config.yaml
attn_scale: 0.125
bias: "none"
tie_word_embeddings: false
init: "uniform"
init_std_o: 0.00399
learning_rate: 0.00782
decay_shape: "pow"
Each number is 500 + 50 x the weight over the matrix's rms, rounded and kept within 0 to 999. Layers, rows and columns count from 0. Numbers have three digits each.

# down: layer 11 MLP down (transposed), 1344x512, rms 0.0396, rows 376-442, columns 320-383
# gate: layer 11 MLP gate, 1344x512, rms 0.0625, rows 377-443, columns 320-383
# up: layer 11 MLP up, 1344x512, rms 0.0669, rows 377-442, columns 320-383
down376:494476477463537449468461517471469497563511485565496465516416481457482471589511556521443419498521504480520525441426511512576485567463432494485516551511589533446503521530416490528576570544399477
gate377:468576494454515500500422498515559566481501460439505487522448430606496492445533479456451529445477433478428594516497550518529509489566602581501436570480537498482498548520475444520567564541502502
up377:493481478555575531536382441538511434557536467477534460477480539476431419381574451488478521520521472482528467526467424529540479462467471561463531425486460545500445541606555578451555531452506520
down377:479529591521513470610560457435423431477541473576443567518605533519523503413429525446576494512521489452617513526433482523548517471436446486458515551524532429514466517603486475546497602372491499
gate378:518362557468403445531530475507492491471571483419544502482481538488538521502506522452493491491501456512547511665488606550490485557434431480498448456509603492368499463577475548476466514480390502
up378:515613537512547510485438529524431558438527525382460491542525431415519503460502551489522541454447406502523558520479552456427534551513424442429522419541531510403471500476428512562453539439473474
down378:436461525551494442393546528616524487437544502432436601505572547530495444463441545521503496424551451488548552515441601495530522598517466400506510491500592547496563420525490480442408489498535602
gate379:582542408450535483560448417422539455450597548572534484443495471500522518508455479446536508531450424505476545512505393457494388436589455499505489520406548461489522450408427494450483442573501640
up379:495456497587634480512495505403485466504545516457517504485533518529508455447509527427404502526480517469466486505578556514469565586501563447509511532505529475485458563415481416450400444500446503
down379:518479488546536563487420567547507491528436463557556478498530479487460542433547493551496473555439526516486522535465473510483465473565448465514489474492515500506563545501531460484561501519504478
gate380:551434467415599499469626441510514478457446507604596465571527463552509537505437491536454500525671510476547460547485486538552491507561426494520488461434491498539521487474513497463569525472466492
up380:434510523552541546579461522504429554513530455381452477528457467517451502476481436502471521477441539528500481507520454483519557577466521542519457448551549494522475499504550512482511529500574458
down380:562535498522504591538459482525516552499499483499590462469602518444535485555436518526510436568531451524457464473458453458544523572509601439490492557544520468490541458515459504531497561550428553
gate381:563572399426468434533488529542434476502500465494534504394429497492485568484486471472481584512483559460577504477542540561588401478525491486535552480492470497502461516537502442571479547574435448
up381:486503438426473494527479404590488541455529557530456542477549584526510493528518526519580462479466403470448508500561461488443509534480492467443578523526497566526529449467505533566540463519483528
down381:495496455529475467521536488478504472535544478590498479420530542511461564540511601512463546497530536474471440529567464414520526507522583498463505547623480598485531437469386522545476574547532562
gate382:488463427470489489470529537455491543514512598535522480539438485526528513447499531412535545450512564493541398564465476535625525530445550444412495443512471406493443560517495500568532523522455460
up382:470597468511478543559398464492429492513492508483501515523541538393600571467461531558594446547465415526501542510414521441525477546567559467487427447479520595521490446439429534418544402442489517
down382:533440505508541506452521580511503587496558522435485461516445521536579549475555481508504482511470434522540611434504429443498506543521510516409485514493465525519470589505508493593417434486531517
gate383:527431569467496469595457452457555529623404470547516588570420551502610464467476575598549498536557503448563456418571524527551547434411479480545516499455518453521553494457442503533589563453542483
up383:384455410478466620487439547531632563449520508488431507417460547487467451465420559508554478531465497487585465562573415472494591515603456505494516539479611528580456498542452549536453510559599504
down383:465470486503554566494561575573505486504580476484492455465490496477460476574555499444404431553426518547558572415493534493489608446447493449643532598517528358397600441515528512414528520469557452
gate384:531461481512465607477438509467511469461508440427488478425429501573535465492560441437470464521533570512512473483485439511490500543494497501476538508491562502440478501531479509476533532463498460
up384:474504514478519526483460573461387446510432466509465526592504425460548476454462599510536465472466447444431463544465493542550409434533507546539512558493451500466517468534525483515525473462484458
down384:542469518441522459447482476472520499448450583469563487505492485508473474486569562453464534474391492476471511529539502560558447510466460561511558429539499490501458526450527495590491461527413537
gate385:456544452496592412568439469483458500463525517549558603635518454490487460500518565519513475412465580429510503499540530492532477473571558514441497489439519555492473522507555471475472440421411462
up385:452445505512572558504472413449429472431489504436494492557488489491506548558509515553506497503516432455491450518521516492518482464550534623477447535514523520564551507538458466501435555523462452
down385:583486560509460466471511552470379534532520549557535549554548482614657425375506517460548461345457530507463457558496475466530439463485528390520485472594621404412508529520526525476494528461472533
gate386:403502498458499452503514539444464441583527474492522545555594481526506526526454526474447445597507636522412428507428483465578529511515477570602482489484454538516501536580424491472546467445538486
up386:429539529490578506421460511535481500498472504535515519604446512389494566360524444553454404535544520504390456567500601587527458505480493499515496578492500498543449397531523469382513512482485438
down386:497515603462483562465491585444389504502452445482545418478551524518518450493506533470471502458440492457629544486390447480527482587484460447491538579484505448478490609574407512417399401437618562
gate387:541606516427518490442479540491496386554476513511537517598528450531412509439563463402390470548615388532569423473565629490526471510502610576536536537604558419460462423524488552427448561475435544
up387:445516573484527527550537556512557525493558476554428490481553377535439433418474507442459444470544398496580445583544500521570538540534563562497536437515448526520476427455509428526466527565498515
down387:448513520464492464531484519490436502428500488478528440472536536502521581483492441443484531520497554528357547464519441500551609539509500568481529445513513467521496476542551488551495492528535631
gate388:468501521508521440512523458566565577468461535496465433559490518518485498546514541549446519469463554423515503458546545529434476502501557560494526536414589557587413518519529543512521501554570394
up388:445449483521525449565405453523508602447495456486518484517497494526485499572491428512499563514556424505545527495550474554490486512513513399401542440495548421466547491456505468443496500475509490
down388:526506495506523522520506501417528569434517516601414480501470532509580454488498485485504497521466497493471471532461495448497446531465511423426448503505454493522513539500481412513478436429519518
gate389:573468570502518561575523514510559571567468577495508522523449463539455466497450464619400487484489429488546461440572487488455416640566481513483481523534455513473547512445520498503654494475481513
up389:501485540487460561445442543529456460494562428522549497513558438417508522493535524452521520491505508469496549477507559486426473559530489457472444513498564532524436516448432532487411410512419470
down389:442432539466523569555548515522540524465480564583507451475498438419455451549546472517502475481460565553543478475501431540570525511478535468474492472507547588448478531440493561470486467524529520
gate390:514442547535490501494478432490539515452467532518445508559518422516557452458566457427472537522523471507520485560447391458598524508524459530519510565538502417500532505517589598535530522493566575
up390:523454489481511515463521577551445536518486495493547520567534498590529518531501459584563458560499490423551405498548498480505579502449503452507544437479500485567566550423556587540497573527462562
down390:408479487539509510397529446553492504487533499525518510520535501499464496528577390444512469458414513517537565409505575573512481509463406404496567531455501513532545465517457607491496485527507562
gate391:422592497577396497420532397590513529432516529516511462523502446474499398502484445458533523495500495513472567521443531522518526523469418397528576405487626516458588499512530489521440467496485479
up391:563527527555512531487430520578483507470529500446586575597511478541510521493482522497543511463499493525562447476507568397523471482506507490550424508519509495599523526531478517392535490582504518
down391:517537483477536498476451493518550490485483521460426556558488496533486525642526522434489460534470512523497500503509400536515449504558404515528516488539519480532525613480574555430592514483539453
gate392:496567475547512538531448539434453579476507560452500363586506608559477469515530479534526521497473476484608546573486548473497581400493487487541534453571620566455488409503519580508455548509550563
up392:521515495515403465588538449442575465552521523451507433563526542468455460587498560455390456499442442481491530489380456498501544444459537463488486469445516472498578483469460489442506493558472489
down392:615386479535444476509557414462535511473509606504464433544423464498541491469478440478521481462454526533515499377479541529514530481446516467531504515444515488507554525592409489458543419533503493
gate393:386539424415599431436541427561475448381563562473523559462488396566551539536532432522560534417558554506472461450508432475510582560572482522551555561569455472475456549425460563395559555484544495
up393:496560509553546555479466592533556545474620532466541454545517494449589427457472427583472515479423484413508484424533393417405462461508376519537484540511430550445515496556482482573536531521514546
down393:406495470461530497505427525526525525565513550462504512584513481442483495512549575481469445411401549497450454500450532511464422552508541471460516509455526545556428511584580564509446436477620587
gate394:455526524473518477460532472509426506528553456482457498518491402508559513614452540504498446491558456443461519427470438474539561532427425406504506549458475453521491550398526556529515491483558536
up394:568478515477470511476499496457440485485445503563539508501383621549488515493475519522508458447538496508497525579536481500424476542495440488483534407524538450579491453432568530524497496511495564
down394:519537506489497483476516532455557552568436538575463540448444570475532586451466527458590382515527478471505505548531538417623494576452483517559516479491577477424441462499493488475447447499562463
gate395:587521505514514487473588547519508453538531532500515556479492440531441526422406494592464548525527480529429512489454606498429611485495538510470559511471475497426534531544437513445523515529530561
up395:533519463562454500501507443489514408482531441507477573489505425619518442462483483535486525512547538404563354561533649505462549442597493586601587480496469579516444618450585487434529571460540468
down395:411539467501532344402543434446537423550382521495581540470577509547415469590489538517509448396577501538522408514561557554338465449508485582563449482495499525497436556453575398404567519493542513
gate396:540557559520523521454495516501408586460524473456530486486511435402480523469431520504478498498546554488446490565536461503497608431533491500510507536566578538527499513660561377548538451487601507
up396:512481479553547578502525468520418473472409494479534503477427454628510570469489496509462521498445588536535484484526516498433531491513475520520517565572546514529607504532573473439525572587490549
down396:527543573489462577425524539435497591480537417607471481633490426497483502489447449514517557516535529567511476456461490495501499516488560522502507587561460546559552550542543510622454466514491479
gate397:517497529482525571528441452455518436460503524470572535532448536510457535472537527512496523457510540520499470562542432444466475458431526510388539533476554606530422511494581590477488467527430502
up397:441407535489507500447448372486460484558532623502487439594429496497538442594442548488464416499478454514454526586438422566548477420498481481464608574537572461468505496510535512512557438474361520
down397:430509506438481465367523506414539431714520386407516517306490501466457492494558538458501522528405529559545456520459602477423520444487476502556525512522455521556570519445448397416585498525558519
gate398:602506570505489412454464458451473605500539462588485389410484472518475474491454461485459535552419484502537482598520470586475508417531456532531529518507428445444544520475549487607526502488603530
up398:573535508495535389513540451562560472394469595463480579611414436483459533612480578522520529460603579469444519524577483533493466625536484517527557528542546556600557466519458468532549526521488545
down398:473487522548502529473443475511463516478531486546441475357503575585553501468545495448481583514491503524495465476548456480524484442471482456568484466483496489457469498457567503502489517458556435
gate399:474403468490515470541460435472442408460513562471548532492518487496536508457499488518533523517513478480457437453523542517494531424589466552550472533590442478527490537411507500394513492526563576
up399:499468523416598529536477440566516436515518579487496583466527512500481493522449591517386432567584494462502437509479476551502543485478454577511502562607520492547531557542448486508488483579498462
down399:487555438460485568454513518535550640540508488499458423541419485452550474530504448386524466479482503482489557533443489441465416505500500500513525404425451523476522491521509538505497545452408550
gate400:477447586553468506525478535512424559433532552557541505534572537405452495481431421507512437516524432437536423504562517579489511556436498565452426554502541522547532512478516463536460535443508535
up400:474514414600568507465511463467472476560407517494506494463442494514490580480469465473505620460586363443447492515588480560462495499453514519529514490380497485571491508410540519494462466562498564
down400:556421512501521439554461497489456466521503495547544558536437464407439432405526481494510437518478507521507497523592476531540494476477530483486495494519428449565582510458460440535510424494556509
gate401:546446465567425508488469511521452548439516434498531458506507528531501517470532591583491476528495511470487513586506476563585583504498483493531480468510479506471492495432503363544512498461425467
up401:432508397479511481402439486466569566486516411498493503522510583460536539519577552486460570515488501494428625470505465495490468513480525540490447538558437451483577485501520500497455537525503465
down401:464468549512551477463512552591393502525450438484556522485500473536429494492495523548594504513485406463497515438541529519492551511528529542497537504528411516414427514498546402453583502537511443
gate402:489537472496439495561504472570569512532519484510493491504530626524578471483452521563561490458547491517482530526450525461451589445485541461485457489468470515505482536515607446499592397569552570
up402:488505471451449494490453560418536477522500505497456554509415531512544493504501546533542473554558586386462546564490539471482521490432522549406569515491518495551450472502402511433424513514446470
down402:491584461543463619459547555408436438476463517486488508485541354500473487517608524446562503555409522461540525634513532535519501488458593457475480485472478483473468484502394509452460651472565558
gate403:482507485442532565495392561572571428554453530407556550420474530402537485421577504452481478422469551449585527530438561420412481443441546583502492479503539454521500563447505564553443558556542505
up403:470509462465516481529411492483542454514484473492495537423458455517468392480461559426405448494519510492469456563401569511433504447503502533440517474412423429501493551563427580500516533526437522
down403:416563510564507448551415519490463488544446442433539557568560488502573422506513484500546500507490465572544523570460589431425436485555447614523549464432545477402482508568494460479433500581578445
gate404:498531559493470470489443526541560428478496559499536546542505550572447494593503485432484463493480502557440535533587493484357577519488592429431495518564531469467502497585556429513494482529524546
up404:585514476473560506547383469487479569509505469497512505571508396498517459435576471449508531496539545591491533456537504446565543420516566515382519522449454538454492434551527553444555555479478542
down404:572533459519494532590437499525451474631496546356513458440462478415500469549467480559478525502525449573420570547586500519545555584520512502574492523553469462436422451493484364583479506537450442
gate405:469542475548446528573465441551502508405515547402558548539442533518472484510479466526487447506511501525438495603468485541504493462555563465572518517560497503543450474515487499518528495495450460
up405:548572409504530471450588429468569551455521503391477536493429552491523472447420438525562448525449595606455567616528503506472467595587477461519552472401482581470502586593467446480478456383502389
down405:514490510508607381504440434431556513473503422571532520486561415477494470466504515424561537472466525403529498464539470558454592443438520465479496503482479368505474448406473565526483609514490685
gate406:497538403561509483525545542458445480621501508501499501398520453457592503559340575484488510461562498423537522428525498460386559551494499576460390450506497537429538486408487479480568491546499507
up406:386471457479534499493425504550405589463520485510621516449482509444544525473550525515593554518465585528456468421456564492510470438469564534458541611564432525418519457383524586547518478484501426
down406:572494553525503594525456474490550474447357494562363627557522527514471447561471505428485533512429454491525533542518534472526381508536488519454511491504446537580416515579508611491473539544470371
gate407:509530459469468477542538464469495418491509513438507574403404576591519444525500480424518468488596443578452603474546486603419518418544593422488524545534557516467480469533479528447552456523489576
up407:384450474528547432491485479510456491611513552410482645470490524474529519554484511506398568525449521567501416534538439470485427500572505517467559437603393552523397585413555474479534545559568397
down407:448437471515485463518481539493528494631503431509462473620491485493419474490468470459473445626427519408477510514438477495496489422463493562614547510535480411516540564439538480470520483580466493
gate408:498554467515460510571446520561490515505529617525538501529400513534500539495444552550472446513492470466418505521563468546423569635485452489500492512491551530444486481547473462472467496437509467
up408:546564416508494556603533500520444443490508509485523487420482531428447487537474577435552510526502493525552479493481470520568463480475554485419581412495540475580499542563474536400492486560475448
down408:519473542474451500502531493505544513532538505493510496522456493409452527411472549587453588542463466485570480544492483433469460535503519467504489502496437453504443452487469554491484572520427459
gate409:416497549535528541499562540436520427593486472500648486539392540476431536507529566507469494471524497553498524389515512477499422585494516554570482484591468502401511469462486408538426481437445493
up409:468456527498493500418469483604523567449511467456468549538493535534525509525494427519441523464485550496364540506406594538430455622452520544471485466496528492479484474495568508495459546529497414
down409:511409554586511618469526421418484443423496454544511550436535492479456513553532463505546505466417506465563480455525527426512547481484564555544513496457501370474464411552453441504399542472470471
gate410:470462592554468531560609552527492475534496518541432479477524533466501455491412465414379463471522584461458532549506568577539501434504550595521517534509437494607561540513475405492572483524559549
up410:582562481557512568461542500392446511475420477596526500531542456523458548519534497435520492434525481488454516528448511536467505490525461521463497503473543520550495534480417402522504456438443519
down410:503649499451487539487480482527446453544570548484516508460352510553574576425413489503525471494448515495497457560519495488496439401496552615499544499470454538452421428467568501444526447495528491
gate411:482455513428470590535500577518374478532428490535618561449562621505643542534526506466547460482544507517554453533487553588463471490533484510430491496533472493439447514459460423522522368560481429
up411:521567573521545592442491417528576508454508469516447445519543541513389556565502604588477464467479534494447479514510515477343455471462512593534553491496498514468485473527581549510431401557507529
down411:446433442575521448445522527451577502543481484624410507526488527608422609463438624513435500592415497481440369493499606510575435486553466419450454527441634454475537583512446531503479446494518438
gate412:528412531490534515420531443559427495522565514459470578448433474513498387535386465476488448474587551420534511562447415514513515454469452517467471476569457521507443501502512576559526479492508435
up412:514537456603483522473620426598498574503479559467471488511499592532475555511541460512556628468520561405476599510459503460557525543533471463441502577453486496524440465442515532515600510591534496
down412:462537497498466475515489590583426484574391485504482540481428412500552470564493478423474527492408451567391377485408488554450473483551530488497593510502539551449558529518440439420517523449478439
gate413:567443456515515567592576489528615509528512457469409495527440539468547525472513508511563467485440453535461520641557485433497470591501470501505522441466459502589505478448511532569536511484519535
up413:475471429522448459497580409479528539532433503378474427472529545550506399456445555513504486482580495552499513418540632529594484602497456604445528529557546434427499450415468532513537566534470555
down413:453489445519486440559454537564532510518455518542468453525556433499394509491549468422498512502480527503581546548484540377510504526493480484491508532439432460556612474536525529486452465378463505
gate414:493556523639441517503565517435450469467504479559574444500529529578471417459464465484403425530509474547437506516500499622506530553429527569448464518570456496526515554466348390512494529501514482
up414:499545463386401623558467402494433590534508538500470546456484512445469490554486595514496507517554482547564472481467471463557492430475468443566451487496491425420484501467543527544478475515480471
down414:457588417454503469554535367554420420502499461505506465508483577450527517488513566480479444544535477462544559514539433494527447530497388550558560496449514531468461504508493418449493473495599475
gate415:464449584558504460450459502537550457522516495450381515590576514510540516587502449545543502527520473487446500508490530438588519551568508612502493503473467481453498454506512430419577531465549465
up415:454477488564531520475414462402486540468486566467452601468521487567530519439546471507466488429479510477535562507471494569480494444467496484423571434512527510490467514529468479564400525466605466
down415:445507533523454446438479489578567512412585467480473501590470436514449431452544499511504458424521505502498444431527447441506424487515458552461478591503414456572577456510506535590509508483500525
gate416:594543476394388562401505541531501468555497534496564502614448525544479479506483424544535548464457604455587531520545504561444501525495510479517560532482495372504502465452516528490445492482545429
up416:418583457567480599522483590573466463430524488493519441542581504453489399471451396489524472501522481399501620455499483492543511537410487461547523417381556442501504489586475474491463432463526525
down416:515474535485500608537503461449465425481509425517497453503424428494527499490519477407451493498577506466555578501542450591546454508453466466479485402535514582521466540521512469459556509453470481
gate417:475583423484495476511480548474472588549464610557470481418454588521485460441508490474407549498487434485508351531549491496554531557567470588418534465479476465544409539536435404594457470421462478
up417:504484516505447526466570487500487522525457457473447516444589567539550474584558447493506503555548441504514560553438482587449467515443554447508549554477501513476503575447490586553448484472550476
down417:473606479444478487521562558437474508556470529568495505416571400529490469508585468470467485484496478450556521475471519489454433542472561542475495516568541552491615419536508509439490570515483511
gate418:510506531541413500541532537457627460523457491505508447496394496571561569508616575477494490549421585444561586526445486552522525597509450592428529442447432583517576446494473504422415469485461589
up418:546475520531495456447510477551583442472504517537399469509459486539547581441490425498523596577421418472471450536550504463507556526560324526430469522514471490631434546518485573457508454630541475
down418:463563425578547512549483484439478491448471444532522456468454477463526533478498440478535448489518484466546468513543451483482457545562523541478510459570513546505513522569474571558587466527423564
gate419:486498514591559485492533471529503429478424422599546408497430367490465410512446449483511581458554404446569562566478515414472503496444482590509530549492421525503465446514471526552556464384493576
up419:576381472434466468520444577499500533539514542508512495578495486594440515506447554517508521523484517545479462537477488571411517504601455483481366614530557440517503532579528471475515433487527546
down419:482500426399430455532438464504541504456542501473336497529480504445474531408499441539532417429486451509525565443633455572530551514460588427443445532495527514497561520496528553521478425524496484
gate420:480467476454492579519482445458409594433593461587611547526566574565541531479470437504550392483489475551513582505570426478433528416579506503482668429575543443497507420578407489500571507549451512
up420:495457584496476540512456513520466503524517468531526503419444459543478484531538450569487413565555546459523525496524423559514577421490461442408512447490498530521456426544477516449474484480480528
down420:489523436459550519557482533621455475589537528478455473552498455498541557580470495456542481528550501509512436499517481497493410435462504470479526509432468488486512549407527515588481493476524506
gate421:545537501538514552503559488598516525432587420506424512454452494467563569517391499534353464585529435506478527488502453496507479520580438498570494524539411471552523430551536545533523464498525510
up421:536581450572512503406474430474501565545483488467461458451538518543400532540515472505540451521429591473432490556513506581523493479471531549467474442449468515396547483445429505454504576502479502
down421:401512512451522551369458489543622541462561459482548479460461550487494570488573538441539485490502450425469480503416528450505470444570485637409425498512560529541441535450467556508517413468519588
gate422:560431460559550509442471506503469496529528473472559508552495581513567509359589427454526469476546527518441512460585481465479502431547481479564497440515475512479503492422600469464514449541545547
up422:519480460456552428451523469524496492511512504498501528477503551453568453474544508503484490498476598516472512522568507442488435517551479508496515473542434458454532588447497499436431517532508525
down422:467547490533459517415445508503536469512459480514508476551492557551423531558596560616497498555429391427448515538504469488570482489557585414488466525556487480567544499591419496474462574534541555
gate423:443466601518521491566496470586440433547479437445426584549434520564529477496557565469474452444463540488531468537495602487581503489557462486557555507504460506489545526479457452548498525472560463
up423:418484592484542460457562463588490472509560487477449480558488550494550520400551542474560502448508518522510525505583512537428541485489542538531526522527403496557595508494439413515525522473460512
down423:542418561570517505560520440487434600507498440558472460529554536524456538517482571467540512452464470532541615505413531498434562534563475501588497496424593534532450559569466519505487539551473507
gate424:443520510572483428533464572524482500495502583479507461538385468540470509427500430506451566507513584483486530462546551500495436497502568531441476545455500466462401399586418563486466464471437553
up424:534491536459575524495572474492488383489512416467542559441487589551575528535474591511564388487514479510600444541462376562457512499473427484583507574575451519529538546433459518467469518513498447
down424:572528504482420451471404530450572525489462552493479405492567480453529586472593548505449435550550452372483504482516495563547509406491450510498492431538420453614491475399525492522551480503519518
gate425:620559394440539536464552513575512437468523435452457470400541502530509448503462539487472568583526514514559508517600507499407519500394491520522533455509565487540543498461586494613528525548431527
up425:435536503519445459549421433449537488508564587569437476523534466446486557525452493522509516472541461491492496479474498469435532447521619487486526564487529573499444447549446455463526457530500509
down425:547476529552476499489490430584560588419488472457477428463493443489467460504450492439552530468493493476477463411496414451431438505555469533531543463526474541465533519568502457458600467550484585
gate426:520522577564596525433534468510487531575540486403492491388521415495568580433484507481492548454302560476518548482527530427476405547426430523484502458529571455535564557520505603465516436567403465
up426:537486505471481543524574553486444414548483546508462601542437510542528492469541480532561552565427421483584437486453598435522448512495431485428522475457497585550515511562487428383481472497409511
down426:416571490548529544569424616325579392522445474571499445551474601574522401523583464532560457510518519541438503485458464463451500465543524447534455446569494520535574495575527571455352425535496418
gate427:522474592541595565655470576481480464561595455519546485456406488556543409425538573659555483519369537489548612555513523405560601494507518460479428389609380449441510428387531454496480517471493520
up427:490613621447438581455519447503485464396452596484612565420512476589479440526558461529414579433494467529490428632459502436449563486523413399521574492403529451502536518456467533475535411537529585
down427:527546505496438481530530497476494549497448570411523520464519558537449509410576494505469531476531529543507519453533491550518505506446542556504522534497485554570546493444630490579476410537441406
gate428:477448541529512467563511478516516498468519518460517481454521467444443502547436481527493466402466576461471567501614488529573455539443505625514478488537531588574552494490462471503540592480479508
up428:455513437510444465443473551559432489418541504534561511460596466534530513548516489484532403452443495482442554575503382492451518569527517545461480523453434414513485455526519409480505591554519471
down428:475513487524557507425430490520536507493585481584514491587436548517532504507463371500528523550478458476562566466534448522587500530516553449441541520551479514495527493596436574502603505544474581
gate429:485459458391505493449551494507467419625449505446500528544491461470486521543469583568579489486445438456549469526517473499496519460540512483537480500502577505529545532465386536466500534511422462
up429:484464453504454458501542494554524516570500489514493550471488500582499492548567495530554427573497568545545458481500562559478516544467516515526451517441465545409414474578532496474559426511513505
down429:522472461500495463507593396555460536518488459571556544516552494481492426603621492492477576419486401518459497477500496504516490491398534558458503436513515492454514340543506513486539512500514532
gate430:490504525482528525577499514589482439553454558500540461455471488472498513461463472505535519498452468482475567528555471494548538480432511458596494577536631467551613445536391463487454515464519534
up430:463485519524436537466418446588566463436510580528569499570454496571480485538433551499461588598569470422552594532468492512416524487589498591543557524481550485500484541474443575608510477557478619
down430:485549533433519517571492485470594444542508433466481569511427504553437566469520569461541496489623467465446430482474514494484536535496467452577442447496518449572564502376456536556516480459518567
gate431:498424526528504519560540610476483547520425534472525526562490508514503581514494587524515512528485447540514511479485513490482507400459507543553573464495492527566451468478468449523506431514482457
up431:521470511452488441536561477496542466453600501456501520487474488491447394484471545386508512526427547573479446552425476451514472482514425444581501536540519512419509518483477474482527457447521568
down431:501475540494495576463404569512461452595431499549486527543550521489463541456544502484513467444538564424563488573502509478556506402484496525453595518459430444486550403482482527483492417513520445
gate432:543531413474540465532504423554572402536521561553525544523486603545572445522384493430474396551501456475435560465385406417519588603597545532414437468544500545372451429463557537512462493481532468
up432:518463525424551527575563495488466482480524636497486491445546464425446456462613482580573552461576510536523475618507526471488571434498604609573486501458536519475497583464514447439416497499483600
down432:494527553547481473574456526457556527492446513554448585531391472489509422478439552512472461461478502469419433510568557467513433509440416491446535556492532550535494521578617524564408600411516408
gate433:527529462510542618578496473496511423557450509609435452457558485439510495569491518508534529520452445496519510532454381504515506538377558512504536533577476461495568552553490481580531450529549570
up433:473453435500508434517593462493458461550531419492480589509508442506494654520523508479470542566491508483463537394520518461496521513546512520481464628452407542482558542486412494492429434525477565
down433:393470535479499568516473474442485464426575481487446420465543487488468574426467527532461469484486479598432542593493559533473458512489571588488452536487492565498438534519505472499515475562488514
gate434:505518469515526519472487553441544512548507508510532548537569506544492509496571610496449476480530521493629491560567529532464496429478494491503472477469535443529511521547477537475496441529489497
up434:507487588512464508427552548455517549425503568548452478539572553543516473453481425532582485468546493503542499460460536430553538463488504542473543555474430493523543527485493572519546479394428503
down434:502499442419539482519499551591519387511574498455494480489492420542442562571499549427535531486520511552473462506421477577479431494513522623479530565444424431446494487523513456459476493539481478
gate435:427519510471558442500546458419537451497482506529517530455467493532551506545548527483535485455514496501544585503486560444492456526558503536541547357513571550557504456493495495436566426600510435
up435:476546514547484444505538478554533536536553479468520481497552539500491439553479513528430435433479502516520571522573566517437540485555565521526518529465488562518430457593545501552500452547475581
down435:496519493464536493517494539518481496509497471429542460545443469484468529558547532505501483434564495475504490488472528508463454502477578501446569513462581496552485519449495447530479455532437399
gate436:514443511532463491527519538545541575482486526487404510540494503560560432468521502490565463520488491401499539526473548465516503484493562528473536499452552490454557490521474481422507589547488472
up436:519473527653529508471512521565530422539430461540409549445562387522517564414513574411453532495453507616529515485488511456513478491508482502541452467540516478466455441522456458546572586507480497
down436:563489507455482582538491487496454440462410482533530476502459554392499503472483477431426444525532466541456481533570451499500514518532533513513506504507548554475454487515591388449459544470549502
gate437:489523449469501489494475513420546514511508509461515482573485526551512434367449578441428527500425394348569458538497532424495531495413575512421554556476572568593460440437553463471470570480553557
up437:548546524538462505505547510546468471489445455461506499516511510499557593530566398404499490490574563578548531468447447469493433521449483510527521467513554573489547485497488506461542506515445516
down437:507547480466471440495496497512546476521435533438548562490442471506468398541495538430486480497494466547564506486492434481496586545462465516541495573515477554523534502505549436440496438476517494
gate438:598443473455548580506501458440485476550572552529442364508547496512558500493501570474563524393540461547538509483502524485562555475528493449576595425439479373502507388545524508438490517407540446
up438:508436527487542498609584450456444548485460515543516571502516507544428558456515516470554469528539529482435485520477508487514539541536479510459469459447560475412444532526544484483520464510458551
down438:532518562387504486484421520418486529588506570513512578555458578451451507532488463508455487514541555547545460432501418524476474403582506479446499554450508491512523586457497475563515523551529493
gate439:513602482503476455520564451394573513488612531444465366546536470505537545500434560497436529426512548424423553577516499495568569525573502504477473515547439414420447549581429550546551504462492460
up439:501560547484473568418572457559432497425481520440474544502457389475538489382494493587488521497495504525428561566500458495515537515538435550461485535502439540525480506485443517477491575558507390
down439:530469610450474493500506472479513538464465442516417495581512596444483503534573528530452566570507583437515449441476450426463512464494417495553513513516474523514530476555444524427502458519532437
gate440:451451473557523440495534459497532452528597553486485483447592492450548546565574559499557468459472483532508463544518517507511413453536522447515560459516470490514536512601528550504516592486528616
up440:529601503494513449474508519485470496446519499467479497522443563506481491513452464518462576506479474462383512507505453582411449440464499525500392493497557406465416550482494493446457496493555436
down440:483494527537511543530540494517559563500495557575478574442551515455416561518452453448545404487528473482368487525461507560539419469508402439483544486452594436598508556583552604612470492418559558
gate441:486542394492517495525575590467498474601512515473488427490464532464503555563493464437524491534468436434527520511547494513511523491491517523474512460500530447446495471489444428586391443537557471
up441:556509502479459516432497439512524583459442538474462377486513522587487473487520429462437565440481443422608543542470565578467503485491523506516491503524482443461489541576420512484476452489457513
down441:637501458571431491556553601519511586490470456479490496574522509576520491642510569476523473539501514483494462512449499527492472497523486488506537513473451456449535493540419485510492556472373502
gate442:544458466454439461482478590553531554507558480588518551489528418489545458531431528481465533444540429447523481492538513506464453444490551530535487491457435503526514580478414474526491527633515418
up442:431496530496519578516478513484529528425559459534425490446499434479546601455518544537473518444487565517546330528523601532605472524439401444402435404504461493551486571542510488529599443499521421
down442:549538452503478484442391532407519524430536579489520553548438491466456469503570560528477515513476540466447532576521537490463532390410455559510543496480502470533471494494534438557456521447459548
gate443:513570514525434501530514516552496454481490468451451354442554615501492423418523451496437549539517570520482551514508541494513554554514586498515440501461513483442606496587457514522409607520526389